Each number is 500 + 40 x the weight over its row's rms, rounded and kept within 0 to 999. Layers, rows and columns count from 0. Numbers have three digits each. The size before them is the row's rms in percent of the matrix's.

# layer 12 attention query, 256x256, rms 0.0357, rows 208-255, columns 192-255
118:455469529546490606442558550465470551543500563461498450492516502471451484498530418486471482551529479542541529525519509427494467621462540485438452466479552528507484507557505517507493449484594507
096:606483520483515461556462543491499473500561460534529551557463507505502538540448440559485383563466603523504552577467420493459527530501425406531507516515464448462481558504384469478524512495457573
099:468515508482428509535531495476499483548465471470491482591447488552523484475490470539466449433501451566512499415539431514417480548476509475503487455507483368521455538446483453527474491480503481
108:478437531526499514508527535509442544543534474468479589461535433489470458542526506445492498531550600454515508501500510556441496535512488535512489471512486476530435452465535493508524484510647495
105:467458535507499467557515570429501559483479497514433481475565426484431514570478544527475506486490531492487508465466515455497478396435491566500578592536525528542542485543541564481506524548560478
104:484396541480517482488482536535512479516483535481426470448539459542436508439511545467536571484510495528528529378484565471529521532463496529437581425463539463593445484504514525457528550514575556
102:591524508504432525466518536456408477448503478530496434473460498458480508505574452545492481524502474586449601473477470464512469497494485497491395558565464493461511488452469492518564431464498480
100:506509501483524467457523467457534563498519454495497545455502517449419584536462470572490533541511515442541448520593538522499422454535487523473503535467476462507491519565503511526507534448548503
114:376492432512572485577559483482524528522623496481490500484527531538457429449476464471430531474531573545507505492483459510556505466463542566495595566493507451535503581479514513505456504498509458
117:454595433544476487422501523499419541481518502456465492527559422483564453540554427528472484606505477410508498480476474510498499429544516493526539493444478578503508444554521527501530531463536484
121:509460437510561467479493504525474518497499504479495515458545483553465512509543534488460570565535422508474511507537545500557589515497521529490471591503513518576509525493500538445453481441489529
110:499524542518534416476503518522464519438533467456513631447501509512536515507520539475561516491560504517500530563497473495512468481512511466487508477530466524491476532542473511418506454578509547
112:551503484479465518508498508475518534461528526478508457470551454482575540559479447463531525565460453507469551518552459509464488508489473566495540503539420507496482521495524433519506516482449530
110:466465481513488501559451441475440497463472502548516499503412538527520552468561503496539531529507568515507459530458474460507504471494500539510488535559494498529485508556528525494446510567435490
110:466495463481508586416516485464542508483482533459555517510513438438497504412472454540428522567438592477486470388526518519532495520461422560503532456511482539488546540487466525614503468503495495
115:610509451486369499467503467509586556488536475565502475469563540547503515531469507521450574500524459483453477547521501553500534506571434483468508527460495482434520443453483511537501567514518521
109:532556554514507560458475503522550526513509528583496434521466581479464476462605614467584504510506479424480478497431501473570510612541431452507588507507450457522460548475531497576519562523524539
116:526462559552490524509481497527567423476522513451549560516552451521543439503491592448522540545446521516542476544426477510494502467551431500549496510447440539454469494558465579441544521437500474
127:520504529510613546521432492545565476482553520484509524503504512444537466527483513474469528492500450499552522532488492565557581527477513482524490473516508472472528508492507521532450504452503518
115:466484493492519495496471492486521567516501461507485470511521448508516492525488473496535466488463531352467577483452500446511486478525521502544504501470498514486426494549479503495455520555514410
130:467511534516480492532468475563502552468485493480482563495491497506569497518458480529463471481399464523546525488473448521471501402490488559478527500523515474565444498486519494485453515508534494
105:513486410455486499471466535457603437438468528538514526452525493533466446508484503568418519504489478491452447439547523507540504511425497571530503514483434517518507517523496476565501507454523552
121:474536521464494538478498488494507484549485557586523499467466462458504485440573485497470550484405417526452485556519525450416549538466478512406487517510550461498516557494421499481473438439512564
120:498502585491494463505423419480539502534444479524519553535448536475507519504537488477492497467454474416509510530536504470482451412526560579472513487474570512563486445409455532490460476465565490
122:474506578527537506545480466551519552520433506474509579583492469527478458480504483452499419468449482488449447492439536488442458434462537510509565509448446463472434515472446572563414476504487514
127:458499517482533455503488506507523490455505464480515517569415514549429552520459442535506553540471499592492499536537488504477532465466457504436517548491485424493490566472488502462439474422487518
137:494512535483525535462453532449422513484494506487507498456470482517534509529474542506504437496492525498522495502471439513506457448550501538573467509455421507468496475495448546493502561556522533
129:557482482472530514469536610525476527474498502509489411490473526519469529452512559491504534510535506521525511482558557473484483584468453472463416471545528448509509424480495541579435498516512532
124:504509475545526482489565581525444539430529483530568500498501491518524524498475455447479470467453548468518565473490473450526485465477529454477488557541416502485531484469408457537529466505430458
123:503499495508435497490441400533463503542544480535526498508536553461409577561554484526561527469539470540530400475529499545619552495524521484478514483470491512505532558544468545560487536521481495
109:519485511455516572514518569381535568532524489617474460535464503499422482474495601568509501515505474455490461524539524526483562504553430564539536509479455453494504524482457445462477509468464511
132:523502512480616467477472499459518510461463523478421484514449546472519425505503598435532431518454550433517542499488543425473476506496436562495512449561494438447467452503436551476496446509532479
124:471479532453441531462488548511439497474500541445487475526459534507506517487570478458521526498497460555490502516496545580509514479451456500435454464568435539500548497471477530509486502505529551
122:575489528454518445494521424485485509532481466452544557582524505527446467436501511514436462413445509493606464424506457497552513464501521488501520407551565457551508473527454511508433488566483525
132:600443545595523533516521491494496441533544506461501570534440422502579442537457501474522497523527526508547465501451444533489502482534549562507522480483465548459493442477518592478511553510522477
112:522514543528448458537525493538534483411511534603447535543531487494467478410505488389476486489391482500506573479467515537472541544465450570549467524548494533465446563520421529481526524510468522
129:504608482520565453522472577448490531440469533509493453468485511514522522431456512575535477505518503545500559546458537495458506462546508585446519520501512529484469456474543475483463485479414468
119:554476530573510549513408477473477492447522513481445473491515493562534474537504539520503470447472459448594564464540452526514539446481441475502599518553442539445481514450468502531509507473481468
127:396483481527446489521487496548436482488458438550486515553447538515525526494477480449447535483465523434460465467456524474547501542479466539526518441554492453535508520525593489571549467513463520
124:535570465505511533489478480478503457459478550503537458495544454507534478477519462460491500523496491467502507450518467519470507463508521426524541561542526576464440486489555542468513436468426495
127:477541486552506518512483510500569483475478511517485444525492469527561555507542440452458530446496454478492476456562547562555528517544545490456554515519520513559452537417550529576532505463458495
120:425520465456512446511541523548457478499475480523468525461473568593447502500498473489571470546542432498553438499569571496522497477517470513573534493529492526470469513534552602508500484414431523
122:482503527501518544429537419500511517548541495524490487501462514418477546554549533586509422543504502482518515529518484458521429487473510497507553496511535452444484478549448512481496502483443479
122:462516555497521473559497462517487507465502607522437515406502455493493509466493553547550482515536494522535449480489545455532514500522510474590502512501559499531575526525486458534492452552530470
125:515502410499521485442594468461484505514557518454573513563516478488496606476473536482586568508508502581571466480507529515515553502489516476448495508532546520496520461472512494454499547533477559
120:511514439458562458497466527544516508483517480526442487532529442471485495483509459519547599512567473504535497539540548499484443484561580525524485581429533554538501472473561532531488512500539469
120:384542592523467518512541517515501509520573548498515419489508557504559524488548428588412501585485526497450524481494511491462460509500506433502497526437496519533516507532423555483537499545464503
128:529533487525488544553489463477479472491492550501506510569569533483427460479443564534539508486506437486422505486475522546511466537521460467486593568490473455476513473548477479518444508443486521
# layer 12 attention key, 256x256, rms 0.0359, rows 208-255, columns 192-255
111:541478513478527537417558513465448470440403450543460580515523547466546517451472485441590603477532491540444487500455468523478532563475415491553508567532430600588524478518502439486469561481530533
095:454577467544514430538496562471477502498484581585481532516538459547437567539480495513455523490468469535485468489530525481507580469556532522452463503484589495502537501518479496476450511459492473
114:488443517521457485457468486553488514467475514526481437478522455491498464523518394490532494496461478522511475472544531500574552475524556520487497462401469510497485526531562432493468522445517514
110:517520488465546508486462527434466558510465557546454583514531499478502544436505446501551555421504506559523519567522524467475492578542508427504507500483491511579491407440459472511506462510506468
100:519494566485503516480519503533522501565518524475597483496467547522514501429533501509469574594427516535482444530486490527475535510553526516471508519529513475474466494438493447542551459497541535
106:441455550583500510535498508415499510499526501504588462577527503460524557473488479592525536509447584596550497491494441524545515508492530474599474555480445545502497514544477498575524484478468554
104:530486488474541491552557496519482496507441524521563471551423505529561426490656589463532545446544413499535552501484486487529546508540498515490534504428489480562511471558512486484490524506481534
116:484553562411476557449481495481431506563484535423491536488507485497458455487436551487522522505411539482461552550453496540471586433489462481508557520433509509481511495509458570448409529463473503
105:513465465437472496522511456466496488483463502564551526491443507485499558543505541504449451555477516518482469529544414489476468504518501511524513486477456493536513503548523498457543505504501468
109:546563483467449455481467504519548599492550468503531458504528500436444551554491618460506492505505452569502527554456514524545499524445488500520533521402570505493517530426466540501409525430517525
110:592509475514456478510423533490489565551478422531493441474543460495437473520568470528501465463425460464443497501420488469516453495521502563448511532551503538533603554456467521504498497513460555
110:511471445548548564555509496482485521491479495440496474448481441506478461417474513474499534536533581460562434527519523540504487497522479486439455556560539464519533549474484521478486552526467524
111:458512466538495489506473475554549464464490522526519550513510537481481563484505458461503503475486529569576512518540483463460473568454531489496472459454603555508518459496546506495497569502483485
114:534514560506472508540480472488422518499548557518448494518552506522539465502487538586475510482503552450440544527530532469477466454446489519445426484529389508542539420494485449513516486509485523
120:459406430453562444482532473457550522575498450525509521550515571500487513547539512439497547493505578495491577441485459493480502433520528488556511488486431526498513509458577488523566517517571537
119:477535530496495473469473484512550526500488469445430532463534473476472493491463493524595389557508519452532548484503567477486533515487512482476498488526468503403557462491532508442486419482498486
117:488552592479537445455476537503515523477498469467554533505492531495476576498478496567547521441502523499555490479488444460539507497507439512545593450526514543563524491523436552476503508542535499
130:514502458562530530476524465477541513531476559476486544504490491501551440495523479578548535517483465559515536513483469518568517549497558516485445593488474429552559483478486545483447511450457506
119:514468506483465560493526450500483436578449491434566494497522495444508462539410548407548534546514418513514527550451535520485417523534497426452550529530486386477483513545434499518551520509443409
122:529503436456508480448497449374502563503479500553501434474506522505475526518434533517546487443474450487524455519477446426505571489555420517475524513468492469464584479495506527460429521523525447
128:464512546489571500509570558500462439476478542487505479564560464462559495584527467460517539462422495442463539516432587432521478450415493503500468529505541505463447534545503506497477544495507525
118:465488425407538512421561578553533437538491501476511526453486521454564574465485517484465502528486452500496477474467477508481494439474588516519490409499514513520451492494455500516528527456453524
133:494476444571534460416529488445481450529449481542588496441470478478494520467494507536479513493477523501508482525499505531537555399476482493403471488540536485527495496450479515501478530507434493
118:518545516509517523492468520514531593479484508516570465498575525500474507497539459542462438533389533412567534512503545439467449482520528560511535567511467463486566483513534465459478439537486515
126:476473533487517520514474523507505528478483517512505583522449534501466473474468507507433485557498402491445429469473524463512475561500482517463550447550479478398394539482479506515539499517528461
127:497529520476472540563574517500515516501493494484492480537446514424524426485412458506502448515397552532493478492530417475476409495482489476510439470508430431543484554518484502500470539487517481
121:495486459454498427472497561406487586565492459548552482486487478511523592530511474534523447445454549456446495477522548571539508458502498514466541531522467441504587410517512495496479455508446453
129:556522488517505544522441478497499532445489471479568448553464518479419567524486504521506536548482549479418448563488522476422536481477461434478519477477537513463532448517533524541492449460577458
132:487518524551491434531477489459451462493526507491580537599461513484605492480456466551476447524458560469539517503467536523525533502541476546501485515576539573489533519482472487532504477404431492
126:531479568512490516502537503497517537511523554497549531520474449490471479459519481500511514538449471517531493465541479581505498501527519485464567470484491488469509517525473462546428470501509542
122:410506500493516547481534469432558480535449436526521558515478438496472574533546605401449512550476465479436522438524484495503473539516541542504485572544499532494543504481523544463463538463556528
122:476500503532579488528506446508527482488482526549481494448458525562583487485477542465480464505459511460506502510479543395431512589456510583482523523471518466538509523466554483547534501487517522
127:528442498527483512531493452503483466466535464499540427474478482446536486482513490497519489514516504498490462521401421527509432411441451593528470474526412535556551452485534486511502432504495538
127:409429549524526462452528534520443488546507492430521554452497457495488467519465553511459508484454451476525541480403504464521521510496520538421531423476455487548452460477404470456542524497520521
136:480508527480526465559557452504420516513530487439500527466447533463508489496509585491476496527436539548473540486479532435483472519519477499572479490482505464504474505486525550533486493445522489
120:544489448469497519522519578418526515483436482532499487511461555560571482424474495449472485512492555475432468487398514550526481507547498498545468495518544459517446519483422524488478453490484541
118:454523558582513458521514536543523488443479407562445495430482495551455472531465494468549566485526523447470474456449580450551561497543506555555454463488495508567487441518490522486427526523513553
126:532506433495496530544471458494539471522518452540456448539472502452495516558496459443576458481448487479538529457567491542593505533366523480506418544542480530517496481580543460446478466479586508
131:418518510494572505465406519546468497546456502511547511505449557515560491459533436436461440514441501530464436508503460506505503465561482462477565514512535501462549506539468494532430486440470559
121:431519498511539485516489512441543479413464464505532469529560565481487586568519458508469547529508553511475456513423491483540440497493552451469460514439491466442515504494473490587501470409514561
136:549529548601556475493467523544497498519471413490474503519471532528516476546543480501464504491518436484495437484541506523593487463520481549442533555445543546535510494470545468480516461474398493
124:422517488507525548485453527532530498540446527447502536562473555545451596478454522474567432537556525495436514583527513504463467510506549512547593451475529527480508468569417503508514527476432463
123:459500487523509498526520433455480549457497449507494420567512465439579523497419533497487468537502482461469560426546416440400541486491556499506493448433471447515505441527501483531549479492502547
126:465506489450518548478479500477523492477499515542489557529552451503501492485520482599562548515525465414545494438552550396459541519405536475450525501495499492503473492559451538497490524616503468
134:523460436490460543510524547500522442517563519572606510503476462520415467485444472517534466505509467544480529518485471519582466510550551472495484507499512489536459518504449472492526581504457471
121:476494450515515545493472514449506604496451514493478472484486487469532435564442547486477554507492547515524533524523525507467437496492535487548496540540484479499537459488506499468512490522566569
123:521536447505492481567487527511513533571501535564475494481489440560465533515550422497516517512504482532515504522457533431505528422535522495530503511508508479519464541510545486427604507534460454
132:504528470486505508517527442519475428457517473504436432544569484497440528509526476482448479598487476544482439467528464492516561518554480555495508467501398465471467486517559496520433449506568538
# layer 12 attention value, 256x256, rms 0.0358, rows 128-129, columns 192-255
109:531508521426527509550495503441542521640564574458489494528450460553509514524564571442472588513590524500444470474481479495482496416549506507493539532470519501376491548496501517514439470458451530
101:540547450450426502554485529514525561548486510486537553519470430476485495467473520517560540530505504520544535496435426473505586464530444537502533545441493499385590502495546476517520467519578535
# layer 12 attention output (transposed), 256x256, rms 0.0445, rows 128-129, columns 192-255
109:480457508524487410524455443515446452472527529445527581520495503542549522565479447475481468496487496534482513452433549489465473478489467432517476476516497547514502494484506406592433554516444535
101:513538444467516473445572491519537530492496510500533550553563456492487500540488466512508464470489451456581531442457535472442507462524409495531480510588541443509504482510509466497441476469538535